python train.py --norm="rmsnorm" --qk_norm=true --schedule="wsd"
Each number is 200 + 30 x the weight over the matrix's rms, rounded and kept within 0 to 999. Layers, rows and columns count from 0.

# layer 3 attention output, 256x256, rms 0.37, rows 244-255, columns 0-127
186,159,181,205,150,136,201,179,179,162,215,174,158,199,178,133,226,131,199,181,208,151,246,199,210,196,226,231,178,187,211,223,118,191,166,139,220,230,235,196,162,144,213,236,193,145,222,287,228,178,167,183,241,238,211,212,188,183,144,230,205,84,125,190,194,212,168,163,236,194,200,230,162,169,209,203,169,225,171,195,181,217,193,185,149,141,217,245,201,157,185,201,190,167,211,180,219,205,212,198,197,204,202,218,170,200,229,197,211,177,190,193,193,214,201,215,195,181,208,198,181,204,217,199,195,204,232,206
200,213,230,175,189,203,217,128,215,208,228,192,185,178,241,214,161,200,185,188,213,185,189,192,129,181,227,226,186,188,181,173,156,220,188,221,236,200,191,214,186,227,173,183,146,166,125,166,251,182,198,206,180,234,151,209,203,213,285,224,248,212,164,238,195,215,211,197,151,211,194,215,206,206,197,214,231,149,175,232,245,220,166,235,189,155,224,191,176,205,243,135,225,232,224,190,192,198,211,179,217,204,205,202,196,213,196,209,190,210,195,198,204,182,204,217,188,202,186,196,230,204,202,192,205,174,182,193
200,199,221,244,187,192,193,175,195,220,195,140,228,206,195,178,220,231,252,208,218,163,221,191,158,208,201,178,217,181,193,194,211,110,186,235,156,227,227,201,177,230,211,160,197,205,206,198,154,184,191,214,213,186,231,204,223,207,249,182,216,233,186,208,178,184,211,213,183,225,148,148,216,223,237,140,198,193,239,167,264,183,221,173,220,218,242,146,156,182,178,230,147,163,191,228,217,200,194,180,200,215,199,182,199,223,199,202,189,186,188,198,200,177,212,202,185,220,199,216,215,200,202,191,217,180,206,194
237,203,158,194,188,210,198,233,217,215,225,169,219,211,216,204,211,212,183,190,179,151,189,176,222,195,182,202,167,170,178,207,250,225,190,217,193,210,143,150,250,207,222,185,234,243,179,177,164,236,229,175,266,186,215,177,168,212,200,235,175,266,195,210,242,172,154,203,193,220,193,191,202,229,189,199,189,203,200,189,145,181,200,189,193,207,188,207,174,166,129,202,251,213,192,207,212,196,207,210,193,201,220,196,188,191,214,188,196,186,228,185,194,186,216,194,228,189,180,197,216,203,190,217,190,191,210,202
181,192,185,199,241,184,210,186,192,214,176,168,153,205,177,192,213,201,184,254,189,172,240,186,183,201,219,162,224,165,201,204,177,180,220,164,152,184,165,154,145,315,237,166,115,139,277,171,141,256,172,204,191,181,235,214,174,202,217,182,224,105,186,167,193,192,186,131,190,201,220,237,215,212,196,195,238,195,216,151,206,245,150,219,176,206,193,224,215,183,219,165,232,170,145,230,183,201,206,207,208,185,206,211,198,196,206,196,187,207,203,190,199,203,205,212,211,206,202,203,197,200,198,211,190,197,197,206
216,222,178,206,216,231,200,210,187,150,203,213,195,201,145,193,216,195,163,182,165,223,209,186,226,170,235,173,159,165,151,200,169,211,167,211,280,225,237,197,193,174,122,222,211,214,219,227,221,246,145,160,181,259,201,153,214,192,186,205,131,183,212,216,176,221,236,162,194,178,185,184,204,169,180,197,279,163,216,194,239,187,179,224,277,222,258,164,235,212,172,241,149,193,147,163,197,206,182,230,205,202,193,183,225,198,189,201,201,216,177,209,196,203,203,158,224,182,229,217,173,205,190,208,208,212,199,238
177,196,206,172,206,182,253,201,206,183,200,210,184,207,223,198,196,202,167,186,190,182,182,198,178,242,204,205,186,194,199,218,195,198,202,252,202,206,173,189,186,206,226,197,181,257,182,162,141,257,206,223,184,220,187,203,263,204,192,221,235,189,206,223,178,195,197,192,195,185,189,194,224,207,236,182,168,225,150,194,232,242,244,179,196,164,143,186,191,210,205,211,223,237,244,191,206,194,208,187,207,214,185,194,208,207,206,196,183,204,170,203,193,184,208,186,191,215,218,215,190,196,224,198,215,194,198,227
183,149,200,178,210,191,205,187,193,193,210,216,226,179,209,198,190,226,243,159,179,191,212,215,165,179,194,209,218,292,235,196,126,210,176,213,150,186,157,194,225,224,238,154,207,221,222,180,205,274,224,181,197,266,167,208,229,202,143,212,145,232,134,182,220,202,204,232,208,186,248,201,195,203,203,172,187,198,220,238,227,215,171,254,211,204,209,223,208,224,195,215,158,239,267,190,185,198,212,185,200,201,208,199,214,186,207,205,189,211,198,199,207,202,203,200,195,197,191,207,212,198,208,215,193,195,189,190
177,230,187,161,232,208,190,189,210,188,197,206,188,206,213,194,196,226,220,190,233,207,200,189,191,185,227,165,207,208,258,206,207,222,184,225,226,167,211,172,198,215,214,252,192,188,204,253,223,198,171,274,203,259,214,170,190,213,236,165,133,215,231,206,194,172,178,182,169,195,151,226,182,224,220,174,211,169,186,179,205,168,238,197,181,192,211,202,148,200,169,232,168,245,254,201,208,222,215,209,200,212,198,211,166,195,225,179,212,201,217,188,198,199,190,197,208,199,212,221,188,206,216,225,196,203,215,211
151,180,222,166,197,172,218,198,211,226,233,190,167,229,193,146,218,201,207,220,195,179,224,178,215,193,192,197,205,167,194,225,216,239,198,182,137,192,184,180,211,222,156,152,188,172,195,160,159,127,173,175,265,212,183,194,141,171,189,245,236,170,171,188,227,201,210,188,249,254,205,172,249,244,122,188,149,174,201,214,177,200,196,219,217,215,264,261,163,180,228,173,163,209,180,233,211,210,205,215,201,192,198,213,171,212,211,186,204,201,212,189,195,190,193,206,195,210,189,214,190,199,209,212,195,194,207,201
187,229,209,223,194,184,187,210,195,176,206,171,259,181,213,164,218,202,251,186,194,178,256,161,187,169,196,195,178,195,158,192,177,141,163,155,240,216,221,165,224,210,201,212,248,221,232,218,312,181,144,162,183,178,204,231,303,154,160,210,211,184,173,252,199,199,179,165,238,236,231,191,187,222,246,129,210,237,175,184,205,141,178,168,187,202,235,205,202,209,157,153,149,215,181,256,215,221,228,189,200,214,189,225,165,210,225,192,206,213,213,191,199,187,195,224,184,229,198,219,183,215,234,226,206,187,208,194
180,220,197,216,230,178,153,228,159,197,208,194,214,214,208,205,179,199,167,239,246,213,228,238,161,176,189,194,233,179,190,219,171,200,189,239,230,196,199,211,233,227,184,205,142,209,228,215,176,238,242,184,275,227,200,190,121,197,188,191,204,221,180,280,168,191,167,263,191,210,184,159,195,249,182,213,209,226,157,164,168,209,150,202,185,180,192,209,225,178,243,165,217,208,176,179,184,206,214,206,209,188,207,214,189,195,195,193,201,216,193,208,202,218,184,205,202,200,214,202,189,214,217,212,185,192,206,202